config = dict(
    num_attention_heads=2,
    num_key_value_heads=2,
    head_dim=96,
    hidden_act='gelu',
    norm='layernorm',
    norm_place='pre',
    norm_eps=1e-05,
    attn_scale=0.102,
    init_std_qkv=0.0295,
    optimizer='muon_variant',
    beta1=0.93,
    max_grad_norm=1.0,
    warmup_steps=200,
    schedule='wsd',
    decay_shape='pow',
)
Each number is 128 + 24 x the weight over its row's rms, rounded and kept within 0 to 255. Layers, rows and columns count from 0. Numbers have three digits each. The size before them is the row's rms in percent of the matrix's.

# layer 4 MLP down, 192x768, rms 0.0467, rows 0-108, columns 0-127
100:129129118129140104157120136111148151103167181115131184107132105113148130106098092112130145107114127159097156151145113142174180139167140108104134141125145159105145108158126147130102101112145139158078144110110124093118121146125129128146135175110128120102166128132118132168126152129136145115104066139133093125157134161138104084120158105131142138132091118098137176111086111126141161126157
100:115150125112119122097125182132180115155174079135138116148131191146148133174113110104106127078127120110153118128191124140113173079148117118162157156122141129153132081153129112113133177115084117124116163101128066135084147145126109131114101118123115075133185120115173147091127069159133104126108126154147142098107141094112148100160149147100163149131091125112116151113130170124150114176159
101:135148132159119142129115103156143133107118172129134123107132110156060101164134157138111114141153140115178055138116100134126120143124132151154124092125149102108127131144178152160134104120105113093123147159165143127163144119148149151147164108167178116104124119153130131165065137109142136114147096117109173165129136151156129092185115147140127136114159106145112157170146115131100102133177
100:126118144129110148104135099066145186088119117145088107105085114107131165079132116130112101124168076157077173152101153144149056117173134144118157134138163121116162121098126186127173098095163100093122120116102144089164129116150092117123106135119122123116141125109130145148154131126101158112132130119181132149164133123201121115134134118158131152119089132156141134141163107130109126161154
097:116121103172144119128129127124122150134127149129148107180150127114117137135145111138167149110148104123122123136146117132123152129084111134146108167106088176118153119106152120172153146084106117102150095142127194095107129139113155100111137137100134164131108129112128124118110170100089110116121121076132172114122132130145161108130138139134112111130130114123125154117097107127132134103090
100:156157082140108095127134062106125186097118147122082121121117130128160118100106102148090114134112146146096184181118142142161155121107166103113137127145156116142107083112114126123120094133112138111100179115121120130164177145084096107139113099147165085132130145106153177118129165120173117105143150117128150141096145139098127130103079105097133128119130100159123182108149113133115162115136
104:096134146137131088139113111110111123099113120169151135138191145109134125157135108076116179069119113162132086116125158126141132159084125130161113145097133144089076143122094107121131159169155136109093147127133178117134100111108128121125117157155116111136162127121127157135160121153141188101117123157127106110138158125137126106147126124115120117116103138209148105109161142134170141129135
101:148128111158119102131127134127161157141185136106102129140128165084103076114136119145133114105150126132140092133119078125124122153160117129128143105082092088123101090172120147108114126158157112139159153142109127093133105142096086061125131123137141102149118154132186167104138161146172145102126102114097169138120114115116092173115139098082134138143137149179143138102103101158159072168168
098:110150167155138123130095154092143149150173106147126186131145136135134130123149119086123165099149139116116092111133103150152118166139131102147160134123157116142128112121156099162146137127143111126142147141128100172124122115140151141123149145115183118125085157165154139120172116167127155139125106151095146156102150112115151093085151149146144154131116150132146153152148111171134163139115
104:163101113148103154171113150138165159125155097077114089088132113140098124100070108092162131127119123083123139111103125107145169106144129140095125156134100086072088138155121111121148108148154159132155121160137148118111114132118134118137137120144110172126124080127125169148124114097125178138118120102118107169145118122112152143128166102170136106135181089099115158146099132151110107110110
096:124129097135110141139121106146120130115108114130143096104097124154127149158099134114110157124129116173107113118095149131102179172147131144141137188135094123130118117115127121088111143099114149138143111139160142094109120147082093142127126159135134079122114113121121087184102147082107153155123158139092116128092148158158161108122164125121146176111126104126116149095091129169136106134130
099:149129160150142135133113105168148095129139164114133090133089119101161164128085118101098143146120145129155122142140147069136150140098124145155070152101126086067125137114162132107105105104100090151141139098136124110125130117132141139080142122074142100152131101135171096124118147138150111164109102129154116123114112116114088099113116079125155127089139131100092085119145093098127120130086
101:130117121119114104110117146117153137123137128108150092158102161138114134091112141088086153139126157104157119124119046133151116141151111120148137139124137107090111117144155149116080171128125126097114113130116126123143154092118095088121114129144092140101103117135147185159131117137103133154162161177124072125110156086101122111126124072119151113135106152125132160132144132155091111153115
103:127120149122126148109116062156090122147123129116138111129133089138169085119130146119167131081182153137098164100160145153099133105112132106138106118125131121124145151086102143110117089152145090154112126145122147176151121147138168126141120123145140089139131182169145115130140130146127165128103102105103079122147126085123104101147086113127112146156138143127146145140127155134073131091099
103:088147136105136170129130117144124120094097140158157147137083141101136125127118127124122110126134128145114123138107139129099108176150125127136123137158125133092134138134132140148170127138103083122139119110121121116161147119146166123112112107116135120117149144111106167111113170127158094106130141134101105139134125122104106093108103125170167124128115166124150134111119133137120114093109
114:160158145175148092175159121089121110154079119105157145144151115175116107146170098136112112105142151138129138140168115138120093096068115132104120108138208141123116134102097108132119153139155116108165150106118137136192112144117154074144175145110171128133158143182105129163173126131130135133153101130145163080127142129142120118123136145154149114103139111111163121131092089130113088146100
105:173159160156119118133142087092144163163097110107124117167157125062146139091159131164085135128160108150153122111138103143136096106197122122192122156138160126149135148137093121095099140135104159170159135056126034160113077121156126128086132124113122090152116136160126104133096144128121138121130144179184127150095114114179127120163132123140141162146116151076158117185142088169153134117164
100:111155171141121133127158175142096111123136142092110124113154057159133146168094132103107154139149143147108091102164154137160069090100115123126106086123115133107106141127130151159127113081131157156125151104125135107139126094122140108121100150140132134147134096169155155130138159124133125086162140122108131141142129133134130170137140110109110124174119140141124088146102160113137126146082
099:104119155153191133114079122112135120137127119101114130135148141162104119126109132134121158144124145120187149167165122121116108119147153102134103143146131162157141154138104134102123140141109118120131121124118117072120131091140114101099147137118084158103141077141108114079119138164166134124165128124125095115144144144175149171120143107114124101176065125126145143131114137153088180076199
096:116106127145139124113156112104110135115081123129134149116101138124117126151151154077131161112117149151109088124129148131111167104119144100083105158166106135127106150135155147103176131147119140113124139147158131144094124124143150170094130113146133129122059147075119088160103125127128079120134169144105113120156137114138133150114115150128134091140116096099113135124058137133129123136108
098:091135086066117154082123183103148144125099091134146089115120185154116147139108107139151127125127138171165140109149111141123135143124178105129155128064146155162144094112090112136116109115118089155126118105152101090105138122147116160151141116123142160101136132120168076128138174145147149188129167133106113103125152110119114189147131084127122135131129114160102084076136153138145120112121
106:155141142106145085085090131140142152124123124148109118098167133104138104160135140137130124176145126126133114138106142103107084163112122127162140117110130079119142128115103103126176164110145168153123102135131150139122093152109079123115117104136180060118114117119091128097137134131086139106121155107121149112157097126079130144136094132123181103129156146095133122182110116107158154148117
101:105103108166091099147152132157125157149153153119124157123101143155148133131105156138115131165141152115111126085104143132176130124125150148152105064152147144146133129095092151143083113047099115126132093128161149128103148134105124107134126100137145146140100140073130137127126186142119129119127139091162130142158119092103121114157077145160131111092116124134091158157099144052152151125100
097:119175150117119157132109172150088088127142063109130151082117114154124095114140163109166102136137148131163087137070135114126145156088121124116132144090096092124119113122128156148153130103150165148162130137119159158133108137131135131123141140162120162136136133127135107095124139130118145146122110102152118125176158102152141116151150090126094133129116131105129109143099126140108125114144
097:117115104164111132131147130121100096124120114131124115153089178140121123126150168140148154121099158165076116125146172166133186144144133113103144129125124120134121147146130108145115129124189132166123130091156126130156105145161117150163146146186113098147134122112130122100151094125125112136154102175125126147150148144063117119160149085131122125111128123139125095129101148123163103149087
097:124126137123109148120135107104161122118097101125135088106098156173119154178145134149136120126116110128116124092140115155131095136166150143110148104130109117106132130146137152113176132135115121146160151162126111139134109146136141146124114123134158152114136129109109124161129134136101140123103109097126097103157148122130150127134158174132091091130139163130133115167151166125128108152112
102:149109103186164132130124162186110098147143067076119146158143116133157141105149122091130180110123116127156179127108124118130083174139097181133144125126103145128153161139152127122129101093097160116101124206165188137066101106132104085089111126141119122120108088129110149114143137111142110112121145089164142141123113115072121155116138145133147133117151142128109147159123125135094122159101
099:134167134148153134142146109102160107138120096118119115114138142134087113152156121159142166112130102103132163151148153126130107151114090130142128101112136094100105142160129131105132087133146138179136122115157047113123127085159140141166155124111146142154140113153127148083129120108120128123181139143083137128116106143115119147083134129154127078174092137135169052130081093122158119131113
097:107141126098156122150129142166127094132114129091149171142120162094109141147090181097204109156143122154111107138137117159094155096132125105113131136130099159157116142124116123156090146148133115100136132148112138122114142127115091109093128114129105139158114083124110097093116135114133131099111133174181085104151111081144132163152160113085157102110119151117129150132151181080102107130101
097:091111130119082093095128089136140108131101114159144147088104080164157140138153131165163103105131157131133151138148112122101110118131114131090112104148114070131152113086117152113117100095110122157123119147078092122107150146154063118149130102117120124111130146100109111134078140084120119100121146129146181101142124134123126145146123107100102125127125104101087146110164074139147098110141
101:126109136136131121093120155153158146177085140121125130130138155113107148091128107099120156151071126098136129142108136168137100169116118142166151116121095135147141113092157121130127120102173120158114139109129126137166148135126128126141129097162159160114147119145123124112136142146172132118131124078127130095147122141061107157116123161102127094110130093153125081136118161153126131128156
101:107101084165096104120181120137191121147138098144041101122099109116115090149110125118125142131100119171130138109142131138117111125174132122104075097085082196126128134160133136151124145125149140091139156166123145101117131106170092135119133121154118116103099120100126170089113162119127149087123123109110155086109074133126094147141109108119130168121082147134094139120126155110115141126158
104:154128157094172117139157188040092104121144188100154133166107108138085157107142174102132128152128160134093174104127182184132123126086090155128144129167149101102139132133151123149103138115098146139138166078158121085124124162139119127115133145140152100170163111128121139123134085091084142169142151114119130159108154128164113150130107113158109122131142157132134129135102160114109115088083
101:088122117111152122102092160115114143131156144110124135125122130117122158136098114130120168160120123144131167108167113078107134146115118111134052119117096157148128124149102131125134137131144150160079091135125154123116123132097152107093079158135090196127095163132143138095111150103131167094151096137150102151108132125147141137136109138151118097084133109125111150073072141140121098138142
101:145092116109123146083073117138154124135157108182148085137066118170122093154083126137101154149098134096112155123113166138109137139135104085113157095115158133089126130097124123152145104112142106159095112123140107101118145136101134095116111115128129111115124111142155147145126116131146076105101148115117107133123121110133108129126127144134125143149131136128090126102142092154150102156093
100:141131127149110152083116118096112165081134144133121145133146108153136124135139170160121173134113134144115125147130104165133089175164097161117133155137139127106103171143123167133173170074143134136128139107155099145127116155172154139093123138121171125129093112111120119120133146121121121103122154080116100092091131129074101145096131086111123152092138135091114122137122121147078122143100
098:127111111076121128102125093134098097130118091123140112154136115121120111147125121140131139173127118113173156080149101075131144076130091129095140139104152101121092114158164092143125156140152138122114101086129165138093105117177136146161090118119094101094124120171162105160116087047133143126111150139079104121074126136123091096152127131146101111090126104104099156100151136137109096127143
097:119105107123121108107127150186120133125118140134101120098130160155140146055123131137125138149100084113139150102102067138094158170184144138131126136088137111120121085119100162150092136123125151171111104133111149118125107110123131121127114111153159123128103116111088145125124109084108133110133096135153129148176123099105122146111118124127068145076166088157111064101147061121114144109101
105:138124142110122129136122148112131112160124126120138179082141141144113092111140125105127091140082154104138149124113128084156076138099103127122141132129136073099105140152127109144124101155180132145133121128140100149166151174154118146139116108142139093151116130158129162089122114110135134114136137100149120159176097116128153119113109155141119160102138127137148152095145136128131154164158
096:123153114105107143114130141145121148118143102173138150150125099074159105120157144099112100126124112136134155095101158137128085119108136130105132167102171102067105119123118136118123113105160157108150173139117143172124107122159133088114135146138125108140120116116123095116125127157143149125171122079151141163108115120119167156119096116137088123152113114129113124127100155109124122135126
102:136143108087106115112091103111122154132105115088108112093113117155113094114145111158148084101128106121159177128132151161162097094087159120099114128111165173158128164107094137143186139129148136115120091142135077106137102162155115101119130128172140167062151116136158152103097103152139143123093136130062118072100129123128125139136120137130187094094083096151144130107130146103090087144051
100:144161129116129101135147136105117135102112131125151087133105182108113113074112117119169104080120116159127148164165167085106129136131105091087164167133137121125135135127118110148119115111113137119134151102153176159108157118127131146112119127095121111106172117109110083107151126107179125136100100144156114101151100156158125117135096107136122122165095119116151144119128127125093135093116
097:129128146147110148124134128171116120081099137123147086122147144120120115159127138134122104094144158137113121100128124167133129104123133150169083125156147141150107172098134103122149113147119111120138150140169113146141097145106156143147175145129152160082117155103115143092142144138136121098145055141108153156132175075147120118131104122146141123120127149105105094128182172132110088119150
097:125147109153117112135103116161164130134159119117105138098122094103136087121130118174108144121120160096149131124159126121131119118156141139165159144127106147101111135096127129131133158145128132145176100114152092111100162082139122150107153140116111113106107164158116122105143117131131158096117125106124139125134135208180107169117118092127112132122133130081177096172138143126120135119133
097:098146083146111128132134134114175131152088095169142125123166154156088163124114089103121113129148109132143124133149109125107156104131166132150157095116150140157123154110122108113101083102132157156119110120140073124122128142119139109102163145135106127136121141110158081129153158143177158154171156149137118077187133108131170126151166165113117080129161140118122156142102154115115139127120
104:114131093164147141123132123176113165136096110087114112110128127117131149078103134136176110142130098102134106165086127133131161159110145160114132147130107150120103111146157162111131140118150048112111170115125156139153145101174104156172113134120185184142140118168150115157124119130088122099177140096117101116122127107182110130117115120118139107136088078109099109108088135125126132128120
102:143155145117119138121147173215148138141173124136096129131135097125148106119102143132097136158149168089130167133135134191150125083163114120110108067160103158099174141129134098134162131123140140139100090127139182100111132136107124145167146107169123136103122121132122160142134100122106132121091117111172137174128099104168121113154119131153108145136172100115098130162129068106132088141179
101:104127113092161086093160116155117103123103157128101112152155130114088166143106121158089129136122091107171173148085130088152096144130138111075123146076117112146123106139131093124094101122110111136096124091110105134152109141128137073145135107130146136136069108076106088105099094134129163136108131146125138078104126145104153141198090129122140106123114113136124172079079159126109135121078
102:139113132098129140142120092117182125077099112138142121130117115139126076124134166121139135139129133105145109108139149119136149107113155116145117114142123094163127154156105149179144090132102135102112134207113122113120146137155126146166135128150131162161100110095102174130133101150157161151151094133171140142094141153153137098176144155135125154171095109137139112104138135114126111167162
101:100099132147143135162117104131126102144149111087122123144137176125137112099125161139166153142115152154120112111126152133123114106153139139105091113118167122087120107123153099137134130148125089119114124126111073110140097122152145144144073164142128117120080118171142122097128166143123080148122098100113147106118132138107121108126124118128148136141100153172116168141145123117134153101149
101:123123138146171113149162115098161125151122091128142168102149137144129105113125146128159098098157143137153111116109136129124157144150144164104133106159161130137150102143119139156113123117170105147122122102133134122148112127117184114145150135097108148114134126099132130121121137088119122132128158121105098128085123132138144141113131142115165092107085133122180166152145093117127133142140
106:111117122120131178134158107140107165088084183117156148117149138107096092093156126163102111097134121177148135140101122193095141118133127136151113142157138161178127146125134131118148137154163105125150078183133122120124130136133120149114153138148138075114128126119100123104106091128136131168138144094131130125127136145134090194135093143106113114123132157150162142091170117144136148110117
101:151114157175152112142112134126117144122135096134132168111126149169132160138167103155140142133104138104111156162130090127152103146152103120116160136125113133159133130066122105111148082123108106129153115092108145194115145122156114128150139137084125165119163184131111056166118138131110141126149161094106165140161130147118118162144160088136123085122142100111131132155137118144100142127121
102:118123150135093156144122151080124142137134126108151131156126121142119118139126125124112093113128136148114157153098164183117194097087160129152103092145146139133123092151118129162116160109110125151099142089101139096128135136143141107120103098107101114136117131145133132143117152166073133159140099145104147145118114148196134121150123104115110142096124153137130134169103142144154132121106
100:145137118128155118122149177147121126109113127117153084088121097156118176098106145158117121138152106114151169150108153161152107091123145134103126085101134073124165111126149137102125119132077118127096121128092160144099175110145130139107154124129139114151135102141155143100135137093097151142092119132129131150135120138152145117111163125133123155068129112140101110114134186108100116150164
102:141110111148081133120106115163108120134140158132161102132124159141122078161092104170138125132095109169115154132048119106104135063107101141096116103103155178103114126144139163119129141136079096158133144112106151135102138119159147131086146141097122128151110126147115147136119141126139101131154083199121148148107130127123120120146139108105152113136084139135137150129131155114125128121157
093:125148147128139144125131159112128132119135120124139147108132138102127135081138116117113127140146110149130125114136118071155143131164087102132108100145142104130150103093121151166124116129138178123105149152116124099129146148135148170145134096111156157147203122117093154170130131129177141149147137123141159099130104111098147115122129140110129149112150117155106112168114140142167121149122
093:106137116109132133132164128136118077126098099106097109108103131144119121165135157146123102139087066116114087101102131118149126125109090136132156135113113123142130160122128127140148150107118133091120124161120120139147103138122139100150148150124137148139102123117141094124179109136131134073102158106136110118103108126170133129109152150127098133154158127142130127118119108103127126119162
098:128116146088113140095163119145099110131124148162101129129156072122139137127140109132149146130126150099091126108130158119088071155139160146085145105150170143137128130115174112087072125130163148117135085084135142101138078146124119113136100110159138106174121141122142116092129119155144151145085086139138147150110120147119143135107131105102183118138111107151145153130088079147153140116101
096:134114101113169122162133108130174142122155183114144111119113148143103127091079085096150166156149110182112142112117128147134133120150147111128113150135167157156115137167087122095080111131102119113136095135105164139127132107094108110111144164100147135141131156115103079120092133138125110129157093148129149112114113126172133144148125095150124146124145176126129167110147126135136131157088
101:111130150084138149105153117124112187142118122133115090130113118110148118144152111128154113150138136103159107119163119102125114089123114162127114081160143122128133128117118128104134147115082116165138127118133174103093118132164085085085100110133109156135100108109127091104096126138133145150167143106137151128123108130152129130121109136112130083171137117130093154132167115118118130115117
103:098136146148143077117134125109100148128091068167098115127141140144105141094069141149139158125110124143166119110161080135146139156147132091120157098141134139160126127140135115160144135149126171123125100133084151135127143130153122128121165125112113166145163103120134104123122121119167162141140143125112092121134148153134109105133146108128118108144118086166153196116140117129139130149169
112:136115129141118116093151139112140143101176154111109146110129122128161122095143168096101127140111127150080131100120097163099162164093174118108108098182120087140117124104129173091178112138093117154114138120120202110126159132111132158132099116125145132148107192135111108152138113147148099107092111129115117132123122103116123166135121115101097150125149147104110097152140113127164140104144
104:131129135151128168153145132150132172136116123164105108147102116079109153101117128138125101164127070093138126105133132094070126105132105038138128157094114135113124155081125096163133162105078097123117142128100105128114112134128110093126111095128122124100114096112123088108116159142134118106158101153114091088061134098142128153134115115173163109101101145103170143123120076129104143097075
098:086164122152137099098118097115100156142130098124117118134160123090128130108131169106163124141118120116148130142107159110148161163119114149154111139127103145160149127106145105132108133127153134129075136164124130143119124108096165135139145134109100174123076074097103135149141131127153143128122139123151165119159140133157119126120143182135124151143112118163143120112144133113133150131123
100:113128120063146130108133149106089140109135083120092138122148140134130167142150188080120146114144119134130121104143125137083143124119105120145106139161137075136114114165142110104127144112111136035091134144126088126088129149070144098111127140111164167121150103138086129178107080118093096095142152111134149105147122161178142152136110107105117125170142141151140141137135114103142122117107
095:093076128132119119160108147092135111125111121139097116156113139139115113134135144152172128125166104128122163138132089085124093133121099124125140128104119125111131092103192183106118176149119163100125134124149114112167121129112147108136135118131154147105126120122173114119104116074138132136160166134163090141174144115097124116137133131110116152174086152154123161125119093182111131103147
099:137115099125165125116112134151109125139110088150138106139157076100143117102104131118155134142079069148119136075166149101108089141113127138084121100099134078134095143139112134107141126140109097109129090175117163160167120162166131132149140114143186121161126147133132115106092109115164157119135130134130109111166122114104113127138150116128119170137175101117140139107088176121125143099134
096:117145121151143119163087131110158129130152132118080118149110115141114123140161151139150162072111152115089148166142100126118092186098131127149110112121131118153105116142150121123110122114109143143134163104112106126122091147139136106120116118136095129117115157125152166172090089135146140125133145162139138104112116114131144152130165088122112145136107151163147068136139128178109131183105
107:107172135155138099152121124126095141122087154154140150136115098134165109170100115156139083120117140094082118085136161119147140081120152094125119143138092109128099129108120061140103121129142136182161133100079117126128147074129138130120085150143095096117130125127087126126126170134106118143135128144104121150088130131114088110114117133120101144126137152118117156132120124126104186139107
098:166129169130135126165134067114146175124105073209098113106098149111137107142155091140147147178160115147130177124120160117128188106087146127080137107100141096147144123146099114158138156124135098087121122149101121104155114159156132129106095113146114154071112123129125158120148166150145120094138176105150128105140113127101128090160130154136136121147103101110109118133147156152174142149120
096:154167141130128122117142102089111116131147128177131130109136137120094142121103103113097103134160138101134117127144148113118114166136151074155134126126175118134130137100116120142155116119140166125129128156094122147145141091151140150152156127117117116135110110153109142171133116126111129102137136139131083167145132118129147162112119171141112173117141118135122112143120135100143126135109
101:115105146131131110162125086127149146095159145096125097094101155091117121152147138099113143106179128115153160119154112102144075098155135108161064134123100124088111118127150142146183109096129150111096109150113112127146149122137100172129144155145093136188111128131105146186125126126104132157169135123106145142097115139140141174126100131108126138117175135124097136121163140126099113148132
096:099151100093165138145118168142109096104144145131122110103116128078143109135109164140131117182139102091148123130125110135140158106098132132114148184130125157136111120235151119117164122151078123085101101126138076130075111160149096107118110154108110149113170152151118194147093082114174098140138128193131148129083119149097109108128133106105119090142108163130116189107138136138073093136086
106:131108124142139173119102119121150144148158118132142139152130140144108094118118086115139121152176126134134137128132158170143153100089118132109178126098128119143142127092125114155128086133123121139128155140113143130152131123075152105122163100157104059133111137101128139148101142105151096129093089155157153120129090118115112143137119110109091131134148125088094157138164090140103126113116
099:108139098142156107105137150118133188127119140121134151118135143123130115116146147083145123166143127137153119144148112099111117121102133150132141164123139166155114148171135147090137140101119083096135103170114150103126134110121056146120124098089103082137171148098130138116123115106145150088125132125080089118134124103104132117108150127125135118108115157164145126131111099106144131146091
101:147128105160119127163140141122154152111105172110088156118113129118114084089131117140167103090127143115123109158138126124143104104120087148114129131130115177135081137134109110137124156121094142224148116173134156139124138128091141128105136121154102163133150125152141076121152130140149154121137142059167163149123099141116125094138137116156122113097178121080112158132118130148171116149120
096:157134119096150148161150135122098093148123122134145134100194118112112100160137133115111104141128138096117138145186110088114126158151090176100151094166098116116109121134140132144139125123122133084103124154141097142160148103130176148111136108130151154097166149127163173128162120173144127087122098091173125105133138133168153099141156141154111084124118126140145135161126111118078159138107
096:143130170166148115137125152103116116125108114138141099122149117088123098107163124089134137154116160137151133130088144164166160133097157145111146185113174100121097134081117129161109181178130134148118083064119117190128086126151125099159104147151107147134132081110146134112132122107108112132113137078128117112146189138077117079109155146130141100145135111168124126130102059107094110136114
098:158163088130138133144118110123123103144156057114129130123160091166080114110137113125143125149098149153153125088149179098111117141131093114151071127143144148142130102113079164153091105113141159136192085146145126162121099166164109157125109097163114110139096158155115123103140132138081130125135176124138143103135124097133131084128118156141106156087081110110092115130118130123166150126135
107:130123131146148141122131118135137152123174124090105084112098148099120153154138168104127137112107133089156109122129129166117137128157118149109158114096133122125150090131135108117152146091133111128164132135135127109074115162120178152138122131157086132091086112131130101112117146120133130152099153163087110096083113129131079157115148123138141124112117151128143113113106119163097062102068
101:125111121101077118095152155123121121115140170128143176123124114112125133121132095080149106134108081115128115147160130108125139112124090136157131121135121115183142128153087127111087131102090154143109116119145162089117135099119124166156102130119130140133121164096143130117119125150134125117141138133117101131101134129191102216086090118100101114158107127161107144116190105080111103148128
097:128123088152092168137123180184108115138086166072139159116128131096166101111136145144107120107129121160105141144105137082106155131087087118141148117128154153129118121165141133142131136121167124091162189153117114089142137133155121158118150168120158080104099131113103123161131140112113102124135152101123109147142170138132145115121149152141123127113082126152134136137154157130150112119143
096:136143140176114135089112148112109124135136156114119164131141150132148123160143102135099147106104142105123071154137125131121076126161109099111132144134113089095152113127101130153132136140119078161136106145147094107141141177141145144147163160148129108102094070118117151151186153121108097141074115120098138144125128143071165091147133127110151125145102143160135103126163109155115114124136
093:129174116107125122103094127143120072115139143098140144136115114116154119119140131153100130137126101118167124087084102151133140170087151118117102151152139127165154151145146070130113102155113112138100099107106126146134158159118125124162144099157111143150145120103100109130120133151117101114143101131124079101157115132122140193135128113122126132149157143092123156097107134190105100136111
099:132122155117112165142121080141121140127096113105157137115116156110101147121152158109099132160123126127132096151132109120133171117103100108113172134118130161111124186095127121124119108164180131050130168170138110142163150132105173151110159157154114123160099150103132146178118081128104117077125137175105138103147135124163179145144093110088163116146094114107125103138128127123117140128136
100:121112096105077180109151161129132163161144129165130074077098091108133145141134164120133121193079144121137152098123145127132149114119097110087130167112142140139122145120147132079139174132102140091162125148128118114108146115173148115118087134152165133099193109122120069103129130139115107120145134077146157132144113124151142131086170126119106126125148109118144114115140125123156110128138
100:167142135107103156135098125137082136120084113110126139108128102127174112122118146135154109138089108129118113137100148163146130104143154102115153115134113121106122174126092115151117152139170121145123115090103144130084123097091108128127108153161110153116171133128147122112126161142162144132117192152117114145136154083107177150141092137158143102147124152161131073106133124110155112141075
104:107143136147105170142164139131139107114133089142078128108117145148109065130147166105141137108130124143144111123108135172121134111104144100157095125108125160147132166119101138106135146158090114130181146128167157106172158140146152164154141142098157136115148108145143144125137100082144138174124098140104159095140128116132146126108156123139110120129165129128116092099144152144132133161149
096:135165103111117156146129136117111094122138171110147126128101108128120117110151149121148169119130141157078096146116107144109150143128165166128160217136163124123149133131100145145140123163120186151130138139090128155086150127069112188120123139141117125162135146141117139129161144124136097110129116099111129119123131153129086140096129117137143129114161108140128088123105100157126131120092
096:142138102159106149101113158144120113149134118068142115137146134119134114125116144082116139160102146124138170105113100107107094133121121141068091148137135112129108092105125131128102161133158083152150138108147119193153117112082149154146144086131115186098163092099123126134135099123131147169102101149152117136131130129122124121145136142119124094107166076155133106149108119129163175113132
103:075106070082126134097128108163138158106133090129133153154098121157130119136132110133113141097144099132100165107106092151113129156149150137158099133117126142156137076115138097107109141081082113132125117120122097152105154107153087138140118099135152131111159150093108102136146158130111115143088105154188138168106112098112152135114115099142142103145147123132096106145121130130127137122099
101:116166153103077130154133109146117120116135068120151120136120144114167155169122083137122104143160184125141148100154150119116152157150152130129136149107123143154140075117100135142129116113114126094141138124145145143105104070127174140108122065171136169156113154124132135176123093155088108117144116151135158175150108110096164116136111156131103157113143112133095138133132070135143127149093
105:118096105147146125093104129112175128112146139120124169132137108152125102082110145144134155166152136099143126140111115120147135124115139188125101113066104162124171159130101135111126132153142099118138091144123171131131126084153146110119127128134099142141106135105076118118140135110150083103135136126144100117129149152125113131111120147087166125139125122135122116130114132117145153098104
104:146106112104107151143139110106137123123117116166150133109142143134145151156125078162093114113144129105161093075153066137117119122122112145118088143090153095123143098205108170121121147091165136084106144119131115135143107156173089155114152116127137119144101089141116137187156089100115114169107124163143158114138128127156150126123129163096118109140172109102119127078126129130161122104138
102:127132145133110104134107115114120103105136125131107186153178135144177129105137141105155096071091144152115137138111114124118146139095137112141164167131137127137132065129104119133125146162153170086102117176142127182129137126145109167103125107130162154130110115127166129124152093141117107155088181062136121125141129130107067132128116170085105083136156092149087106129157120115119110130154
100:102132123112093140129118089155082121084122142138103141126114183170123099151143145117107164159103129116133111158113158087119115139121117090129128098098134114136135118084146107144138177134109109120109114142120120115160081138130152096116139104141152151112079150112144180083126142168118139147177102177087124136126127114115118116150139177110165137087061145122145124185152163161090156099143
103:119068112149168118130104107108128141118082119161111120114116133078115138133120134157118125118101143098127066094117128125150115129143149095118128142106116138114153164137135117162132113114132098134124143098077125153111131116080124132149117140144111127108108141132091126121076116090116126088098121146115167102104145149108133140110131151163092122122111114127108160116118120157121129123167
096:173125107177085118158144157114112102141091180105162100144136135109070079103137121118151147135142102161162096108125114062086095119105114121118119102100131131133129104103152156168114146134124123109118132076141154142129104093096127132155150132150098158162132100120108111151097164160133156137150123127131169152104135138149108144134160137144131101091171089113148108108126174137159148165151
108:100193135148140094125073170122163110144132114133104116158090141106101109120108093155105156121114098082122097156158140117146150120119121112100162129131134127152127145139158071118167132157104160097115124089089139155170141168137121167138133144131157127138087118127112149091063140128184181166126114141129099156096124122087138137161156129116132119162140138118168136134125144121126131138170
101:133116113096126147093090131129136108075161107096118200114139120132121169123132094126137100123148160140163133116129118135088073148136112110150145103109110089171156125134127148110182096145212152167143109103109178139151101134089128089128136144139138141146111156155149123099094104144100095129150147136129156133114107116108132155136142145126098166127125120087139129131154128140161125082115
096:094135153117104150157125105089120112130120155102128097137140137080116123138186119106093104140178119159129111144102161164128087127128133173166150130125115155116155162162152096119173119073115113130115142177126164167125107151094146159118199075090168124136148153167092127090137118106130135149141094117090157136127133146154154156166106130110142159109128145099137117108178133074128108149123
100:135138129151102132128098116103138128139128115091117129079104145147126138089104123093123132156118117123102166131151096149115094110128165110142133161114146110096143140107091128119126113117099148121151137127113130104148180125120108157133127179120108127153131163150166169182142104115130120145124145121092128122110160133171146114117129175120151103134100107162150113106157127108100142139089
091:120118121144145106127114154147119149144112114099104106141098140110137099118112144138134166119131142101074127127141115114135129143124100141086123136173140139130077143149128102175130130163171172108153129120160099111138143107145155203165106118143106094074099152156115122134140158150094092172132139181069174130124159181118130130093160088123131152100143132093136121140143114125134157145124
106:139116120167085161138139156095150113151135107105143145130141152115157093148117101129115089143152107148066179127096117084129141120167109124136117121163112117113152087119066132110124087117154094127143145124136127150120109112154113136113083119097080178149123149159118147128086161158115126172092128130093155139113131145095129099098117122164142137146139118137120160131127155102159141097120
095:143149123128154127113123078129166105127107120140103121135140131137108114094123108166132114148138126117113142154108081137153111179096131183121149132098136134147149145097114131148104121157169154171155096133153127154128135155146081158132140144127149111132156140111118075162093145121162109109125101068170116123162122106129137163129117166124093124106112126116159114121142153105103173073151
095:139133092156159134098125125140101131174122131126090130166123148094089182090140101145152113131134167131141135132141114064125193107159120126150104121106141167127148148130114131131129145103140095106122143059165086110159125077126143152103134130117094139120158118148103120134128155124128153065126103095148084080178107111134154085158175131152137173123145114112128103125114057104205128132083
103:082133099161113141123137118168123097162144138108126114117125145084125138150096138127147125164154102074203132115120135113089139125130127122160107099115110152164140136081131132081122135146135090138129118147144171116132128118143120063138143141138135153159157148118120126086114168126161118125103124142151168111092149110156146094111106137086123088104111153136084128123155128114119149097141
104:116122152115159118136129138153134113132121170129125127142160099139124140151102141144161115117123133161122108110159101115139111127150131098114132162120127146138132103183120068114104168167151112131124127102117101136157121112125100095158151103115111107126052137144125180122122135121138096080164147103146127140160154125143104114109095144117147130121115106145085139131096099139098135143204